Part of a small language model's weights.
Size: 7 heads of 64, MLP 1216 SwiGLU, vocabulary 8192.
Training: a variant of Adam for these matrices, 5744 steps.
Each number is 128 + 24 x the weight over its row's rms, rounded and kept within 0 to 255. Layers, rows and columns count from 0. Numbers have three digits each. The size before them is the row's rms in percent of the matrix's.

# k: layer 6 attention key, 448x448, rms 0.028, rows 274-319, columns 224-279
# q: layer 6 attention query, 448x448, rms 0.0306, rows 275-319, columns 224-279
# v: layer 6 attention value, 448x448, rms 0.0275, rows 256-262, columns 224-279
# o: layer 6 attention output (transposed), 448x448, rms 0.0265, rows 256-262, columns 224-279
k274 100:149097123137096142120123095101106148171111128186107131113139139094115138167145125137089170167148112108142175077174114097122169112105138105114133124119101133140083119110
q275 102:118113108175110119124088123186156122123164120125155142126115122099174140115105079102123121103125136121161072164118163130149150140123156138140097114127150160136124123094
k275 096:125094121107128091164162104119134115115112128185126142188097147109130088169115160144112145130157142138079123194131096133139120118111117107092113117117091064099119124133
q276 103:077107139123124133144119136141115147124118094167125159150166146134134144138149097109188136132119134108153108116142147117185149132075134148108141105094108146123156134112
k276 093:136131122080097152112149118170168111168083095093159157125125074104149121114151145144132117102113091137110149140150132105144187082111120144157119147095107146113136123123
q277 091:135151126133150143147131112092115143112117123154104122050131105123116109122150113165120147124134143138145156125098116150145146115105097143123099144130129144098087143150
k277 086:125116118130119142090114145121092123128121111194159161153141122102138146119095149132130169213101173136132119099092143100121126098103064127114129105121124094115106126114
q278 108:129106130132140121103098152155105134119131150065154128162124150136132162147136137089170079093152119115106112164142144108145109112135126137150164121136124121156150098120
k278 088:134116121118132096175137143146157111111129137074085119098112135150084107143123120145140114034153128110144104195135130125116177141128169094150115159123137135161159131130
q279 105:112168163106096119132150144143150113121130101108146132109138118093112138104116108138140136152129163140189127082088192106140100082164122099138094129139113181126133159139
k279 100:118171130133082142084160124159108168155139158163157122119118125090155165141116136137105161165117138082121151090136148108122119120118155150155163128064139141123140095109
q280 100:132125124107110163144139108092129078157098120133139151173179091141139101172121133150119120089103126118098135129164133120068147127113130162095083145148128134065139093152
k280 098:130121124150114096171105161142094131134153113129126172138119160142120106096137085079133138088128140108106148116132152130133103130124136125125133098144131086119157139125
q281 094:111176122123093130160161135104143126115107093130109147100116103101138102117104132146091120115125142161162094131094189136157126129180130115106099191119119084106162160130
k281 094:136119120146121130093137103133076178096139129173090119144115109107141110137126126114133126190113140100113095112114128165145096115129091169115148096093138110126169112087
q282 108:148090119125135139095135111103142115149130120142187078162161144100173125106136134115119101140124148173145084121163145087121125108158085143142133147104142111096086130102
k282 106:135140138131103121160099161129160156138120128179126105118141131143114151141126140117128067152151112127128154120109173112126114159121158143135154113119156141107131076076
q283 103:096101136132142146106130141106111142123137127115144143116141080165139144165110103136178141110130128112150139100119159153125153136091145157158152153091116188092114130131
k283 105:146142106098081126167190128138168073140164124118166120131147096116158107103139141179155083085102117136115140155121172117133131112122115125120176175114130127149152090092
q284 104:168073137141166128090064077130087166126106154145164141160115145161124129118135110135152136116135141120128111121147098129091109112084114159102166108117127123141117119131
k284 096:161100139109125105173146123110135083131168105112126119111113139107102104110129152130122136118137160132143125176127123118148159122144116072130121176116135116148133183128
q285 102:149115095102163104085130123098178093117112128120146147109151110147177126116117140126126146106129130089129108132165163117118117121116110124120118146134064094111138119132
k285 096:107136128111086158124070168131133106107148139136215125117131136153134103112118115115099138103118096183145141150103148102152074142130133134139170145128123112133147111095
q286 103:124136141126131149144135194117187137135127160109142138122128136183155156116134146097112144154164095134109188069117154159076122164066130167098120123133119110100111137127
k286 092:083171146127140120149118138127122135175131168125149143162096167111128118119115107132101145071104095172156126160110106153126100157118119125145113132140139127105134090116
q287 107:095166142155089169126130154114165103086145133097143107096148117121127145137105109142126109124119153141147097097046136118150110139160104138109118147113125165076146099163
k287 100:147120101123162139102132094136100124134132167134135115134091108135130115141125144159107116123176166158134147129092145132091108133131141162161135141113131122131132111119
q288 113:156088152125150079150109141124147160135163149108091142115151109092123151111094125129116164131157084157101111121118141143151104091110153160158121105098151111114119127087
k288 086:160164127104123136152119157141135172146082124153135111135122118136126127132087124096111108107129146172179150148148154143170176125144159133129129158134116129127112149169
q289 094:136123107145087089127126133138124076101145159108126087121118124171126114120135123134152150118130085151123137130135157132104098101105138111127134103132139117162161115117
k289 104:085143137115102166111165169146136176128135079163130121111147173148075140126097094090150135133172151133121162129140126153101157102119161143126122137114108111139124140161
q290 093:123134106124126149117145121138142150116124104112115114149096098136159127120144135113163108126127153131140112144108082046128141113114122113124080138119125160121142166146
k290 088:124121137111110136081096145101136133130100133139124213158125091085101158138116131108165139167106107139117117107147157130123091148132133136120141111129135157105141108075
q291 090:170152141165091072161136129121089165129143113125109121096134153160124160139139129125148128152106136159119081124178140149144146129107151148139128097132104117157142101104
k291 095:075125110107155170138125131149139144124117102155131063117185144160110126114166105096140132112178127098133148150103114138089141121146128125124106152147155137143112132158
q292 086:127134146119126106100137104100093129105139132139128118107179147140111130150147083105140130141130145125114123126142124128076108137137118142113139099151116121125115089100
k292 080:113106108123153190134161130132129137068112084125094077166138140139121112161096141124103150128194135092140145118096135095103128116154146138046138174131177122164066152098
q293 087:108144160088135123157093131126152141144135101125109133111137153132177122127102111110163129156116137142106087142139142153116124166107148086122094097085104115109126135121
k293 119:134147118119090140095145148122132168152116163171144147082143094116076112142145133152146142148169143097170158115114114115079131102124113095148113150130139139156152115143
q294 099:102131126153091087143149107126110140139142104127125114141127132138104110144132112142162128115083115149124106137137105132109149100103141122106135058126113142144147083100
k294 078:099092148164111129135128141164130107101125136120112142149108112129135158113143110116181110116166136088080083127116150131153122124132167166104121154116130121149167092118
q295 092:145101117126146148131138143162130101121114120136138100089159116128119165154116129129121166149113146104120118108118134150113146140121121141145114171127185128110097101119
k295 085:155120090108132101120077109111108148128114114155127140104075093084155121111147131172087161147137138121143118129146124100102125126134115101119148164137105184161131149157
q296 087:131150109158171170089156128134101127076104155141169132092172115107134160131126127139112149152127103136136149103126132130166105119163100139158168132133158108109096148137
k296 084:140106101068090122153137115104126148170114098155153122097128155088140110149133138133073157142136147141166152139128163097099127157142113103116119113156105130091094135104
q297 096:137157115147147121117120098164144106147140116147124125128129113147152094143136139164113095119093133137121092126117107085160152139176138119105137110121160117143139114111
k297 079:133122140130131111097131103134138118126143109112157166157134094107147112108122160114130103093121103144078078120140130131140138097138131147131148101113115123121152122100
q298 099:106145139113129126104130124120060142130160114126136132135163150107153140176123120155160108151131111139173128122136153138109112104139121131115161111148113179114108130120
k298 085:137108140147112148119077099146140100110120127128119137141129078144103153101109130143152103139157130136077100126120125126145099127097112110141108130122112101142146135111
q299 084:126121118159153155124135126130069106108115149146155130081107104094120173127128127127133140151118113138132131121124121165118148122147118144139151145139143131095109122171
k299 082:178108105105120113158167114083135142157124129180137120126142157092094133137149152141092136178149153126148168132141137088118112144099094124130141104118124120110088116106
q300 103:111138122159166122117122162162110143164114128138155113092152144127141145089114109095117145163166136126130139104147156142171091149124098145154165134113152147125111138146
k300 083:124143118122149158121143140107129143150095117155147149105127116109091108147135125160093154140119135177152185153147100128098140106112085125151087133132144112077112120163
q301 099:142108122143092124186081128110108146121134118136116105096098124104076104130103102135108172143130079116091139133127124161144150134114132113146095090162157128118111154127
k301 084:101122127153162059151163161123104118113111156177097128135103167085169113148137133095109199170106154112132143113158086110127149140126095144099120129126128130121103126163
q302 091:125141111156136132099113098149069139150117100156084111109120094114141118148120131161124110134125147149104092121134133137119164157164103099122134105146126099132171102098
k302 085:156077116129112130148108118148103126130093089166135128135103134093156107130147137119113126163156144113150112166127145086139123145130125098116111106129099129135103152100
q303 104:133081133133141112121075136121132130132103160131150173094110121110105151145086130129123155154150083083147156142121162145120133125115140178160189114112131152103080147139
k303 071:157132124133123123124150139102117140107126130169163149118147107092122111170114124116126147172106179148122148102092119110101129114109095119156131109137081081077126156157
q304 086:154095145103130110137115129149116103133108137123171136158163182095122117099114119103141137138144156073137153169176103099119100106114163123117140102138121125131131094138
k304 091:102160146130112112100102162144122142137157147070121150072152070162116126105120088127113137061115137118105145128115110137119139115122154114147122098102142129147156163159
q305 099:135192116168109146142138143177137140122149101121094129163145107118119120156136130141125133122095118133131134097130135171129124148120132114126151094102158168148120143115
k305 093:147112141152129104169142127134159134169132144160123129129126152125132098112147158131075133097112168167137147104170141128124153085088141093142092134152084132120128139157
q306 100:151112138169136153136117114124125104150113153169136147097153119110130140093133102154126136146136103120137174125143120151166147119134142160122086137154107146103092140131
k306 079:139118123119141143078141116124084126124125146199140132134116123087154156143097132120129181201096213110161163081111137117113120139129079153130137079122115116084096108109
q307 106:126084096156165119141108099139097107160100140148135144148169115125091077133134175117156148144175145128117117137172147103144123114099084108165151114135149111130115133113
k307 096:110162107109118156161142126182144160118130122117140154132121098132101125151096160156144102153140163107122106144087151145124165162097147170146093143157115103123149125120
q308 103:150171111177115145174109142169142148119197108149135132136124170131103117125110147144123121116136139130118122107097099143111126123134136151112117153115146100141138120075
k308 095:113119129114143128122134124106146153140098130167144129132130146106139123110151143169112161158084125133109153122084165093116182121128102073124129130153086132102135142110
q309 100:131117157155148155130120134130135141124138159141163137153101174127128143102126106112149135137140122116135155125125103071088128095122124119112121106141144126123099113098
k309 088:081172166113162143131067144123137132146143155100114147090130142156119159136117116155153128077125107130091138126120120128125120126123131109154168124133150142138154108131
q310 095:095139146101123114155187139126158138147108106146072175106187084146162086151138141174113146124107078162150103104115099156153166131134148114122086117134075107129133184140
k310 103:140120134108094119141167081117172104134093126197138114133142154062149112106145130114103180174132148127161183120137135096117159103127088106120108131141079113121084142152
q311 104:136128115133114146106112164126173106109140129122140144112139093117149097135115125118105115111096161133138159115110112141136093118097183168114109116082137148090107117179
k311 093:158167111191086135148129141115152144156138136150142150141104142151177118053115152137105124137122123173079136127123145123111123142102103121151159138080111114101151139128
q312 105:148122133168106170097118079162094176124148089163111140134098162113131132153124124129121133151129164151162097105121101124194160088165170107166107097134136118130125101104
k312 094:104108143126163151102100108122125116142094114139122112124153101107095173108147151107118157124119124106126143113164154122130134142141107150125151146110173150121109141134
q313 107:128125131102132120127153161117079132162113192098141060085116090195138139167085115109136114124144130109082119135191085130069144115105109109155171119160137121125122077129
k313 094:133126143071117105141141147104127079123161098132111130190121108120133147174091067136102133119122130123121114088139133166152129131089149167087107104135176151175121132140
q314 102:158125148103140073112114120134152123113142115132140130141075143078130112084135064153121128104098128099129113173151119151101118050134134110135136119138145132130096128126
k314 098:096118114114152157165088149132117142093153106132106144152137176132122103122105118103132129087108078123100124162195096129125092112118207137126137107099129100179145134145
q315 105:129095139120142096100122111127104128133146101109136112123165103112129057129168157123106135146155128181198088136102142114171081155141090132140159139125136165107119135146
k315 102:127113117140158156114144125128118060117107157084138136122163073123094125123152152140147143157142144141140111095102115074180122086177130119162102147110149126124114153140
q316 099:171115121143134144112116148124121129125147152085147151150084136114140161130088124152105113093137129096119110149122094136150114093172182129141134165150163141148121152154
k316 097:113124097077151120161108138141130098128131104084120140136142129134100094109160116095120119101139114098114115132139117111112142106155110095117169111147154112170148122152
q317 104:124143114152096106136130206144144123153150140111117113159114094159140155130149119121110119095129111151119147122081138163168114125122130118146118115134126140119119104149
k317 097:152116153163123099137206104117119139113129130146168082150133137159150096141141145112121113116181086110115132159127098149104096134102133135108135171109129119108158125120
q318 100:149147139100113111124123103149094092090119134159117096098143167085144103113161125122111142120103134123137119146134061122092130076135112135117154120084136114136137103098
k318 100:169141139109114118135124146133143116158152145155108185128142092118115121120164084140130135145160124104088130099124149112120145102113159151148116089104116138135101126165
q319 116:118110139085114125165124106087121123108102129153107150100128161113121135140114187122124134165110148105160157115152114141123143148145171116101108132125096134101150177141
k319 103:132123145144113134071089124105094166105121135145143134140115114134158172125127118131162131186080140121108128055127155130106124122155113134109144089125085152105117122105
v256 105:110105150140089092135118106121128116112151147091111134104115082111104073137151110184093171123131118112091137122146100107141121134149130133145130098111113096127134141139
o256 108:118109125086136159135125168122167097106103136098184155083157096157137137145131104097114117148133140098118134151125133106131131130146051180131148148128118144116105106140
v257 100:163135174149161104106111116117159099160121126133140167131143099121132080160141099117083103125167106128178154159119119146153106140103086105105086108177122106139108162133
o257 104:131119132081145130112102116109096111119066142114131158115149095094115116133122091142123117143106147132153131161100092104184138115158071164158085110110136118111146135117
v258 104:124132145152141084168131120098124127167122152134177112157141103109136150111156149091119109133129129140151111143119139133115101106124113116111154155124129161132111146109
o258 107:120135134109117120144115095115122113130161105141167119110124102132137118121087115181150140165149116128135144142084115107116136137144131124107121172123148121124104116064
v259 095:129146090172149141166140133136099162101108137115142156171079120107138140088096104097138139126131127135106129131107122150144146120057115151113128140057119140104150127069
o259 099:131119146116113139123112159111146147086128138131116097141124118154115149110142097135170140140134134131153181124065096084071150144099118110095157148120146115113150110162
v260 101:114100072112120130167120135121155101074123152123136120124126124136117112126148078147117134124121171114090115121157132102091127112153145104120134120157139062116136158104
o260 105:083090084080126094142143164130111082157087125114164122136133138149121146135071133137098143101133152084120137153164186133114152127125120121114124110162110131173123164098
v261 108:136142105175143164136165149140090124107088100120129119171116138155166131102172142120157149132150119155135134155124122108125158149091137114126152130103146117109141122068
o261 112:123070131122118139093151115125135118101096161125137107147100104148093119104139100100111136118149135088101154118120107100105158117032134112136160136158158117099120134142
v262 105:097132143147196108166145153141125090141126114150147078180155113114157184076175114058092113132123096120108171105155082118136140129132106113110122131089180144083126154152
o262 108:097137159109128142137153143146148113117150138152116070133134113118164113118094093164113136103135148072152146134092140105126139140098152168095140089112142139119115147146